config.yaml
n_layer: 12
n_kv_head: 3
vocab_size: 22628
norm_eps: 1e-07
rope_base: 4700.0
parallel_block: false
init_std_qkv: 0.0178
lr_head: 0.0142
seq_len: 1024
Each number is 128 + 32 x the weight over its row's rms, rounded and kept within 0 to 255. Layers, rows and columns count from 0. Numbers have three digits each. The size before them is the row's rms in percent of the matrix's.

# layer 2 MLP up, 2304x384, rms 0.0423, rows 1681-1821, columns 240-287
108:149177104157096127129189195137151086169187169118125164152101157072135116163108157193143186121133112130122166194163107143116141096106061060128166
116:160086132137138100069138213114099160165181099103110096113114125141216105157115154097146165162184103116114135187139108145106105122130082135171217
118:102111111133198150129064174111050090137152168172123134117142116152107116155130126128106077128102139132095173157118070144144129088113115127063127
109:146101133167163106143132115141090149124060089120118137075097138143075142135100137191116126088076128117125209125082195112184163098109129056128107
120:131094125112099135124153149071133080144226140111114118062149174100167176130119144075115165117101127100178133154123118110168161104126057160183146
123:135188099117090131133153122182057139166167125096088091130140125069101127126183174117145115160091131094131160137055103147150158165138020119128099
119:127160143097121148181153140134072128088147145089140104127124085086076148135114159090146092137094097167089119174147125160107130100092115135098089
047:134158128180121098139147188137032129134116130118117075091113135115088097157123113083141195100112149115112134175123124128125190092132126084152134
050:086126157162118105113104139119117126116110145041145113008091114096155110086075155137084122106109135184141058138034157172126099092124134103110098
114:056118146130120080089124155165116144136172085091103128123110216077148087174124138143133146127133124152139169184117110120126133066089140084179140
064:175115068138111135149150185177085102082065100106141108140098154055121108100171190126115175120101120141141169184112142148168124086100108098133116
116:172053150083111121134093110157138116118088116052151160131042200119167130171140144164110125107125123138136170093145119159125138120089162104093116
110:134103092119070150078173090155109125131160106168071088084166149112132169099191130026193154125097105153147087181143144143153100128148092120167127
112:116179182152190165165110114125071119103148093123148167125082165177171087110129151097130179130119079193157131101123140121163170144054135090108099
047:131111134187094096120135174177116109122164078139129096101089141147159130113138124137108159162120137180173127158122125149187150056133076093209121
116:085158124109131141195128107206154129129111201062127130136146112137106085095133137141173106105094157190110171119229114082153147131132127134138096
061:092225136132109051215154139135079104151095122121148073127106129137145128125108148103119140129082093100114108108091142129184169099109064104143138
117:209146090114078145114091146147126148140098120109134171052117105093082156180102207174130143118071099128134178133162083128137125139150111076057075
130:152139083156108073102070192211073105133117133089097126137153094173161147103134125138103165135179125122139130128127150140138089131095087105162162
053:157143155109155116119083127137110106102096127143162078137125150116121099097141163050109092100086094129151186166110117149171181144056169107120146
119:142142122130149105072099170175114142152133092124123075143118076085206119207166136123123152126125169121228181157107130163138132120089176062126152
117:079103097130108103202137135133111139149117109106202127117147163123124149135201188106117158113161117164129153135082100129082122037129151114064083
123:131112107132053136118141247148103123182077092136139151152116121107134187157178121121102173118118165159146037143165145184154143138106035101115126
107:185060117101121116093142116108109119097144106189202086093122083071096157145100112128136130130094139125161175083104173170130106135042142158111121
112:117089089131073122154106108191143178165051083145129074142103159147165083110103104167178148068144130197158134132110124119160137103108115136053079
110:143189106141142127185159137102139144171136084157119126160149102093087138147099142067190213105121117123117176145185090140161144133114159112094125
103:078130146167147183169052136157093085145148109157088151114098133122120102082134160064131127163122146151148167195114106131089142097110133161129157
115:157121140143061168170180143163088166134174127105156070022121146179091121109104160101121098141105147135110131134141136115117175142097052090144120
122:107181105167069101089136116152129158191124138151136093084129156161142101122148193156149162178110142126130147198150135162133167100116130134124146
053:136170111121152118093100127142130148125118107162123083115091136102125142155139137147055081143136147211208144116145120143132162101103097142140160
109:158125121198109086122155201086076122088199079130188154127091178160150188143136170102132119133121188125157153147144108099182156117126101077172127
128:140141195104118123181163149120127192157118188082101132100155163114086099088122160119122132173127074146107090204109109158119115061093108156117071
119:134166162157147101133109146142148128174098158129136073117114113112111155142153132087146098089163073209104133114129147114107140150103147115098142
065:123149096138137106128150172179082131109080125066148177138092137105106131124115145141159163128103172168127107114163106070137150138076138074125146
113:110137099090137120160157156147091136158105140073155175140169101144118068067071121083175134131182133149107063157100100186124138114142072094112110
115:142124152166163136088176212144108107094118101173177085113132160138118065148157112106150148136099206103068148119154131117185171130107084119157140
108:126120153154090145124166143196149139127125121106079089158131136095063081127154147068143168160108105182158139146157171132123138121113121147158155
127:149103086127086072137136132149131112112172157167155120111126105120153088144100129083138112110108169125126171147169123155172141144037128136064093
052:117178180121112111121131155132112138097089135114136125132085172123126200115184157057154123132050128138133124137114130122129185124051084133126104
144:142158105092170134151097110111006090119111152114118132122166088161145144106079163088072108209122119117086102159089098113165081115156138132164150
112:108118133095110087152164135157134106142150132136150080053133149163039136147087109165116123077069134155112136126136113136142127100113144152133071
052:099085158119080130135130196152120083153141101111117064118119163113116115112121144103159184148145136152140109153144106121139161085127095101078145
104:096189117125124190093172182114118182125091192125125116133115095129143127087138151138140086163141196110124134122110159074153129110094134111062108
110:145157168108089116147126140196139177119162160129091138139087117100140097141160117091110129122079122124131185149084131165116117087034131025076127
126:116166131134164113174148201146133104124169113051112120079169150134170126108161140073164108132079150110125130171135091138152171107139100133160144
042:112154171131150114122141155182143092155057083107167085135104174133163123102106209110156131067065105120127120168142135130176104077106117085149091
111:127126089060105101135168132195089144121081107132160127175094140142142171129139103101166168154123140133180068169092069159152163171140072085176079
055:149111112149135103151162129125102110156117116093143131070105164132178133045130164132138163154068136108137106170078148148132110117093046073119142
097:138091112092116145114136158094102164113109118119151100159098131115104119161191144156116181107123102173156152124100194124157138110077125141082101
045:190171111187103107113177135249079098146117106132137123074095155089098135116158208191182131086138142121128125134172080085110132071100133098080113
040:145103146111093126167120150175049116142112108175118108101082192127104121105148139090127173155087146171118114193120180127131150144096077134139112
055:119167132164139145154113178119053103126122120128168125106088166120147160040121156075112086170109137113138152169115138091133122141042113127119134
057:125209129128093101142151169163120079147111116126145125118109174097146168115170124101121147131060115164131081161089123111189192108109089067127128
048:079124176113136137176150143147092121071088119102226140123104113103148176128164169095129143072142128149129121144114166117105156128031063134132098
104:063131171091133137110098106089126084107119093074138144097068120085155131081094130134098102146149156126194126129077173149102163112124124139097160
109:138079174104143138137111156155132151092033120086114156135095147124105161166096166153068152102053224101093162112198198139146102091103084145113093
101:109098112128147192130165111145139137098082126130120101081152130149115115106126147092116139136069176124151089121201078109188162091161098123118096
113:115115137068143128124223132145156145125116203123113136072127121125148121129102119110053112107092127132078083160157102092128165102094160141092133
055:143098136110093118130166155140105131115105077116176124138091152107142144141091156188156199097047142142191125117113142109154128100102126062117102
049:105106136115120124150154174157093147147102124081163112131106124139129152034136123193118176134089159151169116134147129138153126129113117110163079
118:103181125110140093147145166126148143130148092017125147101088121108109142194127135120119126201151103110143178112112147161128148133114131060094061
111:138127149181106147104153121098151113137073142153155134101107171039147158182138139160118134086135121148160142105177168119155155134133117132109153
114:168189144149139136134168147136137143135130142091155098156115161050116160082152161153143167135095102113153088118125112161132164138117131083129110
100:128104147120128092092134132155114098141060094106134127134084124136161101141153130143088154113112095151167132155077098156140140131098102116138134
108:142145107168198107104063159119065102119180101113115165158165161125121115094192154200143164096122104098124111199101103120099159110115074085121153
045:118117129055149071109113188121088133140107103122169132124129124107165109129162182142108134123062145124198110170087105104155112136103102101125124
101:133107127121126118118146164151125071103179154115145146128108084113096145163142147152132072142090116175136092161107078188119089095112149112184182
048:136194188155100105126133116134084145090090089152141190115178137108152140142123183129143153127142142139091109172134101158103121145019106126129072
111:147149133120100066162116120106124138136179122132146095076132146148153137126078175103070144125102122138053094113151138116135105049074157131132164
099:128129125188180109098097158114151088113153117147152100178146146085121153102146115196168105140132160117182118112069180174149127077111081098154163
105:100172095155163119132204180194111098085143119075098111132137074174139135122148094118128152144094104149137174177117074084138165091102102140096182
110:174218181123142082158098138134105099165074101102091081064126154130158160149135166130146148165089140119126153150104106115173163122123141132124092
106:095134190166133154147133110207121144180103106126062126090126128087083086077106130113121103182059125179143147117162122116093102121133137146156105
112:104149103122154072080088131137109116107152123096151146174172136031147179084200116085161112163126138095203172127132071162071143157111133147058115
054:085167138124112150149159129076124146120110131158204124122097125127144155121204151108150132100131130139141125132123133134120164126096106080122065
117:090165110136136089126157108098108151097155134117145087109120163121147102107144103039147094130140133095137081198120099122165118119139115124109101
119:138128187182083163172095175146100085062079138136102087145104153127083128127147255160108096144055096148094068095076095112117082086164118117115104
048:141103131140140134144162194161141111138139141125146115151083183115121157143111121129228196115116098137129139141138120099148170116111152104148094
116:106129163143076133153130136153103105079108158141099124112144166066167074132139174034076144085155206129130150184124152141144159096131118144150049
127:141136123117131117156115122167060090116161113138161131124151136090113132182130179124099179088129102137130070120108136162161121108140113150114148
112:151127129177087113103073100173129187148146118158108130070087143100138122121135115119107137124103127135126152123092107095147130091065124101121128
113:116150077144111118122153162077130079133162086120122071126123108120133095090195111090177180086061137107156135172046156150142157163152132109061154
060:117098102175090097105125147113123117099105136124124103147064165077121130112148237126173082134142122148171166151140138139133136098114162124114160
050:114135150110160119121123107140091128144119176114124089117063093090147174106129130126149165108154088108161159142157164136118188100093089139094165
112:052145112102131075099170096107139129186089134116113130072095148125082172089173112179158200121086173127089162152098132109161170121108128145079093
116:141207120166093111142182111150107131098083096141082070125100174076104092144137193075178155094069116170178090170125135173145166094101095137130129
099:092140088172158137124123127097126145136100187142205077124092133096178133146111201045160137104063127097197064156149171150150149113103114064119113
070:108143140140098116161151129142025103159081072128078099109136148102085145099137193115120137178143135144180155147126083132134145102121063043116101
110:064159113102152134118150078167124105165125046141154059140081146091111187133139156101120168069074099165112149160144149142184188134084083098079164
150:139150160203157139122185236190070191118082089139100081101105087121100161150150181117122089114119124161118123196134137112202139094139134126134113
116:134104090167132127139101143143113138071141179158130128080168122081113179165126120130090166156111126113105135135070103173111093057099042102133106
112:131145089121150167138097142153093190069097160129164104117162128141158116125214141112173118143143173169153167146092075181127102126114149110135127
057:121133176131088073124137162101119113070107071082126144064124147145162123168194157120128139103117159158112136181115157113151168108125062030158117
114:079131175166133105084126169119120172101073032071128134125109128146094181151142110140158202155147164174184089094086129159136094067138173121109106
109:117207178102109118111171128180119155169093131149114119143092085047107135138175126119148162093171115155156123121125175172093105072105141057113110
149:116159152100066122113182187160090142177111151099127144144110099111096125156148119059156186112110099183123131174146118123106136071114106126127126
106:127123099123074119083151143116150174117129148091153044110145149081133092142128156162101109136160082173179134182183093141125137162114111156126141
052:114157128172065123106156150118100125121135079089083084127138129103154116091155162138124181113101156140127140133119111105173118037066103077128064
049:110126130100125144137134193160095115137103137089138139128127155126090102075138190156192171108103138156136080155148118127138125122077089146155094
053:112145086089091110116152141161084106136102130084124073163088136126173096149111189097129159111109153105218139164107125135169089078064103095118115
124:126099126148166065130149111142080125163139053092116108122079199103167185126149118162138104123149133095105124114052142120214117114100168147096050
109:125111140057077097183160149148126169122162152152161146126133147168161103087102148089144209071143121180132160115076143143150080130098077132097087
107:102152094208104116100135175131139097110147075094124137118132075128120119134101153117137147101127109179095159118166068193142104127095109103090137
037:131247148128164124057119134149119118125112109081149103124112255098150128134136214062122146115115168132133148120132105161115125091085088121146187
125:136213119175162091112140169195164179169098174084108111073168093144054123143147109072158070134086150151160116189135137143176116183122152128088102
119:152147125094123142134153181193063136084158127125154120095100162099093147103145171140115116119126087138129123139128134143221095111103119138121077
047:146135143164167100121128203171132161140084114102121140100082151158123203109134203112119123129133215211115098150137095127173108068110107083152103
117:129161129198130132150119123125116131107096157116121112197060117160192143112136098091164106144140160139156101124122095108081201066098158124059150
114:138134088149054120087151142153057129082128141176176051067111112160114111043160136048126095126101199174220107130104119074102126018131120124105143
107:153140075142105114133171147144109132153125119129124118095140129123093131119116158098152133135088150159107141178106113145145160116157117159114120
131:158191144168161154146179118201067124172149143124118116088114096097072183073115139084113117153116139109151148225160153115163130172115109099118082
124:186179145168190149165103142132126163125119159131119136080122140148125137114103141103144109158153117152147148125107100173132115091154122049093099
101:112144084127133121127171144142166109115055090136100150102139107149150131147169109077091134145089097108087093174150133147102176076138113136141112
107:107145128157108124137125155121149073104160059087151086107172161157143122130146153108189115143107088129063134175111089131121159092113142132105148
042:137116152106137115160135154088041193154085093104091129155066089085139112123123181108155156121055156198126127114116100100186139039115163106122070
111:103093147138168098085122151126087099109173117091147104134144101127199148163175116128095072102122190128152173156067178085139171133122143118168161
115:118102155186098118138122146085105101145118130220096095139135150106070122164147136156114178158158087159172149122163099160164090144074091114088162
045:129131168193147078092106206125098107160088088144166133126050143071127154091124175072174106103050115163172093147124144111157119095122108088142104
118:147151093161082150143231114117145107125089141100113118124175129142123102149125128093091117109102148148180159155092173122129154121055099031128137
043:141147145162090159124151116142097130145038132079152141094116179102112137146150168116147149095067141107121133151142152131116182087113111125131147
118:092153163125112158097146132149122161151112129121145116125118129154116128115178142141112195100171136148171110077100127075182177132097053068061088
108:116175133123145118143121131188133158101107080182126142093119144108176072172135145099157103082132127105167169165120107126159122140040136105150110
056:124160151165109086154175184199127131159116118121124132118093141153119158118153197129145174144116154180120064137127112148155106057100133068111083
108:082107160124194126156147127150112134103190105122150116085133143076173168130158119176125114179064089122096146157131104215153126123154085150184171
046:140143154085208112182175143121093140151087135131117118110073135134159157094136176103091141133105150152137126118115179153128130101102167072146124
133:115178162103151114154129119181092125128180137087096085128096121119148158130112169150142162157152073159090135139159133124100140080105141145108096
046:109219151129128110124147161145072120145144166050144130147081153150127136153126175154116160144127131188128141148134122103155126111133134091091097
052:131160115123120077142131169112132131140085136058181144117104148156125141125179129066158127102122122202130119157099126118155140103109156052058102
118:110119150170137151112171183144073105135143078155119050170101122174110111193172147156094150177134096140191098160127126175146150127126091106124150
047:149154155071125104125138156121088136138071123140178109137113106131153152105154155159124171043128152104126131179128117100151136117073111109124144
142:047140148222088119119125146108132137142170113094123172132089131183163160175180162139075173119149175129153092111117144169120121162124072088163163
102:193123160083081104171138135164130130098087071126146136127081182139123178105121147160159132103083109136153105120163156122168105104153169126104094
108:165072101154111085208160132111060155110109104131139139143144127129118121121102091147152139045071065092187099176156093151134199128107123142150132
111:108153116107095137082211165159141155111076172111143103182135097138106157134167124113055105108087082161094164146134087155114112069142132109132107
156:167139108188139165168109139143102089151120164114098154032090123117113162148157209117107139152123116154139137120122130096109116094128092102118136
112:188165101089149106169127117155118166162133030169106142145034145135215150080110128144142106115080090142103119126127125134211085113090092130138131
048:114187117118137088121125170146077150147135065089146109061092131126163096148136193127157152153116121166143091158124135120133164116129116106137142
049:132145091213175130124096163143103143104098131122158104112072093137143115163115152117139114130143145147097093176120134155165150085119064129134114
056:086141239142130127129114138148070118100123131130180094156075147137159116119127174134103136121133097140101115206136176160172138077098065112114135
052:116182131128115120159112122161115117072130060119082146115121113135127117135164151101140132120112148121129107117120145196154138106119128137138137
110:085143187159081141173055106113062141149127149115160145082111112066139110113123151176153100142137144141127169093096159065152126124082145047138118
# layer 2 MLP down (transposed), 2304x384, rms 0.0391, rows 1681-1821, columns 240-287
117:132141107101095124143114169128105120086185199168175185155066118097118042158103109132057100163180143065110132147128150076130073107140113101124103
112:150107179061115112077074110142100150172114182167147114121133106144111086124112100125144087116091122121119083094113123108140125150148158177126080
123:120099146145123141116129099084138112154132117177120148107201139091113133170112100144081180147192189085105126163117098120115133121159084156113234
110:136086139148197137128136137194128150126094206106145146176166088148099182054095135129092111096155158159118111063101104080114069080182149123147123
121:081121123030111149130085135104114166105081151164132134104180142087110138100092088088073116137081061164175132150113163105190143139166201172105126
126:120123117121096082104122190096142165193122159172118112137141107102146088197160117181098106119088149079154150090158138143178125101141109155135123
122:106110113099114101134134180087126134114136119157110159149068061084127177152149152194111123162112142162104074136106115136142172125130104071109129
030:149145140135208089125165132118137121130115119161051140154105082159137106138129139094121125061123142120104174070109149139129163123166153119082121
037:134105105109115130116151122141053110107108092144105180142179118133139091109160142116118140114156102127116094155164145136133090116076161171128051
126:153083114126101132090088103126123138095164124079118149170217130068146066148109118091112148149141082104134194099126096062110127140096151118164156
061:152138117144078111173165140101111163164160127075101061162105149167172152196174158164134116082194095124092185137166082106106107176122150079166170
102:095159134151189173161133097119176127084124079136117141155205119107104115104105105180130142109141123154098087135129098107142176062183107097098163
100:116185092120195167106155056079148160148129153133204154057121119118154160119130187181095140154168156193150152136103098103066081070104174153133151
121:082138176123165177109127068119096092106081197123176112138166150154147118119108102129116179167151107170135121106150075069164138152163148144103163
034:146126094140126081094134130111151143138114141138104124115105107123138098110173101130124114116103126134188169193087140112066141078133123116090161
107:228164169173154051164122186122152150170121104167145095134065200150152109138134111125110097090074128104128102092098137137146126164148082103143068
053:139124166135126134062114160140178123110102177072162163179119156147099104064117153153107146168124153143122104094134089136188125123153088123136139
115:160129079130200118108129112122135058058111091165074180163096158117143138139066126096167142143126116132197174149087145105106143138132119105100115
131:161113187173103087130089163174121164061204140135105180124152095178131070098175168110144130152155169142146161108119090148127107213080121117161130
040:109101119122109148105149143134101155123110087140116088132086153140145146115098112119114104148127114094155140148138125045128103120137146137177098
119:151196164151146122094147126154117074123170170150085097134120162145146127139058116129102107104143110077111146132156123118100099136145172094085184
119:169129106128133121066152135139146174060148176061132141110151166208182134142108175161113081136079118102122111151137134144195118147144116063077135
118:155185109158158170117114142080167074161131169150106184095106160083111109168155066122128104141114106129138100057154140064160135155082119130098124
098:194122132152155141088095120127123151112151098084130086108168128124162124117153170137141089102150084081159107185110099152116131095135128124088150
113:148119149118144127148062152158127162159093163124129095119112155154082082090120140181066110118131129143135173180176136113157144113170108175123098
106:139090122097177109150141126145096136173135109095124076147098108118116151165080170106173140068206125098076092158157069158105113049094144156116141
121:113067103116165143103192113093097088112108110129149188103137080116118135134091128165107137131110135128124149128136167169161102177146193124141167
119:156114126119109151154198098127158135090130108115142169132128189133136134169123132093085140173110106105134136126162171155125140159203153135171127
129:103109053156186093174151195105112146184122129106132151117102128130097156089100165086170164132105150131116175165099129094147152224125123183110151
045:160165104132151111083123109145106131122174182128117131168192139118175106244128097105134202125168207062115141112121184176110112122133122173173138
117:180110101165084100106083136096129186123125169088116139212209161148118185158062148100128118127135165121087099120088128107125091124123127133095142
131:146114123151159090150110107081094137115098116185087174169128099077154111128141122154119116086144165047140093135226060085128147095145131109133150
120:108156052116129119156105104179174138205147124075097143118129115111117112117133128064113169134105152146101148084154085092166115138156156152079120
052:145112128148166092095109197090143088130102111236128099125138079153136139125127099095112100104142124118182168125109128116133121127169135154117175
118:165182145104172132156127138097125150150128084146144081093199130168134131088133145149141110122129158094116127114081112129103163135203091103168122
111:086130137155111065148036069164114117115104102113118151137128132116111116126129192126094052130114081140123126083105103088136139140095069113209112
111:171100138147163078111116157121109196153149112139116097174141090106156122157095163111138133158145178106159214115146162149195118150114092090140160
123:102161095139136149088130093137146082117198136084132130145151106146103113124165057170112149208138150136104139156127118131178102150119081148092154
031:142090078137123112128126117105064165079117137105144112114122057129078133129108149131143038121122143146135081113136167110162104139111190116218141
135:138116091129146126097144119084174116131151136109091085145069120051143147135112089107120104128153135084238117173126141088136126187082140158119060
113:077136080112128125107093134149189135139103185138118163099150157099146138103057160138164114131154148136146192182090093143118170110065150141168124
046:145104137163125146127159125084143122146177114137101135137058131122111122048093147120154123132163125091162148144138067148098162160123102152139142
126:121106098113104107071122069073163111125162107149081136150072121133114125168058143147121101167123143072100088103095105145156128177109172180137133
115:189145211168136145135140090166105168085172167147112173148104156140137077140129062123144146212113116144117177123101138124169142147147200125138103
125:089141181099147169144153144107084102115124123108112152081122163140111094176092163146155157107151138130134149148093161076162097136134159155105138
021:114119134134107133107122100149122088166136149084106095113138115165109150157164137131167114160170117132112140146150114137070133122084127134158167
118:146074131144166169128108101123020092117114115107139117194072115158145130132089127109056126112099102095066107108160073121103063156130181151122101
031:106117138160164147146095141138130145116140194167111167104119114105075144165160104103115105130141104126152073079072087130124091127115189157096132
099:149117066116109157132156179075125150082148108154124137109124195137099121123201148184135118158166127136073122114084116148124087152079122129117143
035:120174123140123137103084160118118181116180123137116100097156110136193118112141140148133126149138151111146102137082133079081129148176116154154145
018:119101101116123164061145105159125098113127127143080110162080157130123165162137167140100119144134132127177088138190098111128157102152124145111141
049:137152077119110157080119125109190158137050102124120172198162105153049119167115127157131165088130141123065141131131154190180088094106102141182112
048:123114103130176136104137153151130104069177132124203187126128110077110140142146170158137108135123122147150171184154137155117088111059105128143155
028:182140091174177127133107114116130101102137125103095149151166146131134058109158112129133181151110158049061173100127113102167194114154174088181138
087:117111079141115142142169134135114155057156112134128094147177186164115113147127096156172128136095063145069095125128130136167126155161113143134106
100:152180122113162137125092173086092182118159181148193155148103144121211091111141119143172127163144105139158156112137160140097152141095139149133089
094:110089154139151104159070113148114099121107122134196132136098170085132158162134194093145129151150129193118123173115178132151142096134145153118133
123:150105053100129151125114196094126173156104132186064111090125140102145167132138110156100143095136136060165144213174109086121123121146132113129094
048:083114080110128119119129163138142092149147109108059129160152120115148143142123129086091128153206146114120119109153197109135148145131129225089206
030:134115066190142123077155134115159094110170118111093130165141100130143139129141136103080120169186108052110117202116158191097084090127133152076139
117:117108124129129056132109148031127172101117128145174175164139169138176146084107150132128071221134110121148150101073106123129137081077115123137120
101:114141075142155127152119141141116110165123128117137089124169145163152176182083122108213096071136133111085093100137094123120159150135111088150085
104:121137109150148103151070092122178121158118151155097074104102154094158148101147143085149099101204114123122116193092109162147152118129117117079133
104:148062119102171091158102113122157178142132178089119140149134119162162121119134111168115158092104102146095145115131114135187141141080054087145096
118:171044150126185133122069101089079091098104139102142147139150124140131115118115152085143105094090113075105179084089132129128137158183131155121145
032:135161101175106118122099184121126079102202115128137111098188094217118119102135040128156139179038122158130135098181043110154194143145191119125149
110:143148121235090103145112145140138125094127146122124157171166108126169159134156141104122124088114127140103144185083095122102101122166170152087122
035:139153133099172122113104103148113146085126129199211111121065186126108126165131118165119122154147113069040115105131135127136142149131163168166135
103:108155160124139142149148176080111103154126145108099132091166091087118079095096126172121059122130123085132147170103185156136184119121119125138155
123:104178150141160138126071156119155107109124132195140123180181156149109071121172126168156105113089101088156150103101127170109170108189125194115118
107:179070088109134120085128108149056115143125121146123106143129073131192088133128200168119140106130099081139131184087150114127132113154176164130102
119:126128128093229101092138124118168101107137110148040140136110150106146113139128118188119197226076105133109128092103079064113113138128127118149101
117:141120151147137159174131073105126112117148174184145151188142137057090090144126155149123065184152164187154123151130112101096093150180134105093158
111:145113130119135124172106120119140082148104161082087112112137185137132136108117094120092139116102083112087132110140095144134160185141086114178155
033:082138106116161109118146116088125151091148098103133154167068113191147126112114144156124061148162104123110171109130103157128118145142174129142124
118:144164103166138170130156145112169181138164112139132108121109132150129058121197198132074048141078150117090110169143108123148101155091123145173134
118:153045137117088165129069154032110116126119080153084098138140102172093085157085130142166101150134112130153152172117126105138128148121062106099162
036:116069122071089137095133159151134132063130112200177150105146128184174110173144106159123176096090111149122102103118131167137041167085107126100157
111:135103103163140128160152115061115128107099136175130167125081104183136090150157099115132101103108089120159140137147083163113113172151160136097126
132:118092060163123127086171128158064086182118072138040192168129149133101099087160098050164182115148087122098157141123125100141073126070109122146106
106:132143118125168104104146144100150133130131129103124125128135098161104113128106123113164151154167131067150170203139096112117125131093068112154179
118:087135088135082148092114090088077141067185080079167132151140092170080069177114127179126125114141163138098121063120124132128095191129119147086108
052:100185143149039118108138133157179109126156089147117166149172048220135103163108087103080178023129170164055156103134163160127114144095128078144112
034:128127125162132174133190116125179169111114123140065051087049061148050096058154112123165110134102144135098147124130103110078150126111189141110110
111:078121118158135078132150062098127129112113148078127130101086146137137134146113171196074159098153151114115112128130118070146118098148124108148152
123:148056135172133142093113124103110150119179126112094137147153093072137108106079122127080101163079184102161142117137124157211109143133127125103164
120:112138054134175158119111131074134199118154150140175116118144193121116123137043183123193079160122105078159089128127177161151134175183160167119059
066:124110132104165089105102144136118119138168150174109094156129158109170090129096138139081088142122095158144168122143112113135167149137145077114190
117:102112136119141144063098143152216130130091097164145076158142151155109107103152123153117164170108115145126110072152141140129141167089093147150141
133:094099126162128146074162125146080117129106102093093142153101125167159124103129111096118176110102143112150113147102132124085150106122098082142124
109:161124160076112127105156097128134052108127136117119071105159084158151166105123120114133127067119151115131112176089096092129093093077090167114134
113:113161110109173134120148110136185128180101105073171110144180118135117208114091152184137136083124102076130114078096145110114142125134150139171194
052:142143111096123144111107151090092119089132128131119147155138120158147148139157122111150101155138079106125162136150097107107135155120135118127143
108:140166155134138123112128130144167061123119160169184177192149113100084133097133078101125137139044112083075113120096090131127130138167095117121121
125:093146161125155088148126142161165204149204148135139162198097069100130117077161130167116077135115104090126075176108142065123099114175154137113141
129:172094156144159106097100146080103108122120116197093138105081094108169162181174108152144062137156145125165149098139142166115117169171119111111108
104:149143165109107110114103096112042110105124117172095118137132131113121127148120137117135163151140085098138140160113103141103160133059140148164088
029:043134113091175091145121145194163147121155138110156134088205131133113138106111137158152072157113098135159189120150126141131125131124140101165117
032:101175158152214089067108131169110165118168170112105091113117108136130117151094162122116157153060143099181157114093177091122110149123134128032152
039:136109140082122161089074143115142139106127140122110126127086117144124148087168134116090139102113188149196110159155118088112078181163144137181092
127:128081151120207086140123125140139131124086192166163116131157152155114118159149132139112152133072155127093206129193136139107120126118137130078130
112:082185128132148097111145108082093098083113137159130122120129101157164113134132078158128106146142134089119132094135145169080087133156092126118111
106:106074129116183148116120117115127173147115176127113126124106120136147102067113131151073167113150109069160135135123117079125079188159103142125135
017:131129117127181164124087160130108138138141184165102162087147135083103123136097101114039120159128116160106129118157126097130093133087162120016143
118:138127090136171079097115152091113114114152075110120142179119141087136163144125165170141129119176134134169158154152109176119108090144108143160089
123:120135077126153121109150135078114126154104101173066094083203190133092201123109130128182112140142122122099199121106141133127117141103169137123154
032:147113116167176079130093178112194148113138165171160070141104144162067055169085117158148124100122129115141155096163108110161097163120162136121102
115:089127108120126084145125130143080062125116073155109178147131181119118140095152093156131176108089107122117114178102129122114131166123139059122105
113:094127130132069095078168147102139135137195137124085135089119165091095086124130091107041057180112097100140121145135128127173115146106145124185146
099:105212099160155124108116109061122106109126133109119124158117124109149136120187114166131084126101142142139103108140097131152056223147164074142124
124:183136128196115101155204077088110153148118134137122142111129165151116138096105110108149127112145131100126160190207119168109039174082118111095165
125:164118120109192121134094124137092165136114112144080176134152149134148183130106134120138124138167086177162159102101100129121116136123147128093122
104:089138109152103143040078161077146111118128107190123137132072085126065101154134203148094085130122078192124121110102094132183153101146103156117145
110:167099172166112153195113153129110159173098091089111088091152069115142106124144072097141103131158176122101135164083128114145142142139158175121108
032:121101104116058140150140182163091164112145183139115154073161121139113100127138123153169065164091158107123109140184133101159095122144140180121084
115:145150151104114166102094108087097091137160117215097131151067115109135172172173135102117130094178094128153129102159091092137123082107125169165151
122:126143102193136183095079111147115089168088150131051146122143143080101129106124113122164136136136154139089151096142154179147152065104147214131141
043:152109135139126159048145129075121117120068132086052184162093132144113102135193094179100157161089089130126099089114111132109053161120135211159138
119:198156138132112132142162123156197181141077104103110120129142110126130160094140168129177135114112095102121117197136130175140136186092096128153123
031:137133164114210135132047128139146118133129118119152114100131083176079143127144108109123105122191096063082121113147133101107070135145137142114154
121:117153170112169101123133139063121133095140182189120108158159109104136061157130050154134107160126082126151126059078133136135178100126133129113216
117:117120146151171117091152083151062143123153092133087145133156180154152093135185170116081135140188107098144147175140111180107139145123161106191129
036:126183124097190138106113178142152137150136138059073113140169186087148127219162124130097075172107141117161132092112145084088162159138158166155166
104:128126130139086110152100110157165145115073084114104155161128078078126139182111108088091167076134154127100115136144056067116136138113112037116099
028:123186085099102115131148166081195142119136140119086101130149168037140124120127175060112147130171127189107085131089131117107141091149182113151124
130:116178130149121096077109145159106099073124153119136153109153148190127108096103079136122115144156107156195191109077132124107125079139136118131103
040:142131122108096132150123111067116128132120059131117113102129100196078160103119159111156170130176092065086137137153204147122067106173129147160081
032:113126109095123139085144146132172179122123134140140184151170122145101101116102158142120100159125147140110091121124142146121125133128136171106114
128:107124153110134208103174090140124143161189045137108087207149095076100080153103052180066135150157114142128170136114117110157117161159162131150082
032:126162114097138116128118118094166149143138141119084255131100196120124145153056160127147180106158096094051111092131110092073068139169126170130069
139:150102095081140171078077112103116157106142135079110162131131091123135143128190191131122128109174068084182124127131157188175094123137088169080183
099:195127154157110068090127099118148116096184177090188147122142161114164112126106067162137075210123132172138224181091160125076116084122115124144141
117:177132137111121105143133108191101108128112046197145150117094089123145132085090157092151055140118121167151106145110143064143072185191150167105121
114:180135099107100112112138171104119132136171158124127105174145163177104150093148182152094155093095156136117152143121131088134110067160153094083125
141:126102124110150186168093134132141159129134157202135165137136128117103149137051141129136131109065137158111137136129072106144109141073112152128171
110:097171122127177140130096135150126141152122157111182128113162113121125142146073204082102112102142143176135143041095139119129098101143108056112087
036:131156107194131109131127132126105114134134120129099155183165103115088130123168150136116128130126139046112125151115101122198100140113126079141105
041:163124104144180126096118118168084151177199138156115189202092130066121111160147157160123135118214123129192139132168136145132170177104112070095144
039:178116142109127116178122138148183101158110136105102126134150140093183125079102135090084177192213133096104169115116111118131110089176154119185130
040:148060098069096184101126094097150130114123112141134169191132128105130185081133129122111132155101167131061127144131101079152158140164165126162132
126:136098138110095117153107094113135133102098149099122159189192150133144113141123134116148189187168117132091188112169146082134198117137172054152069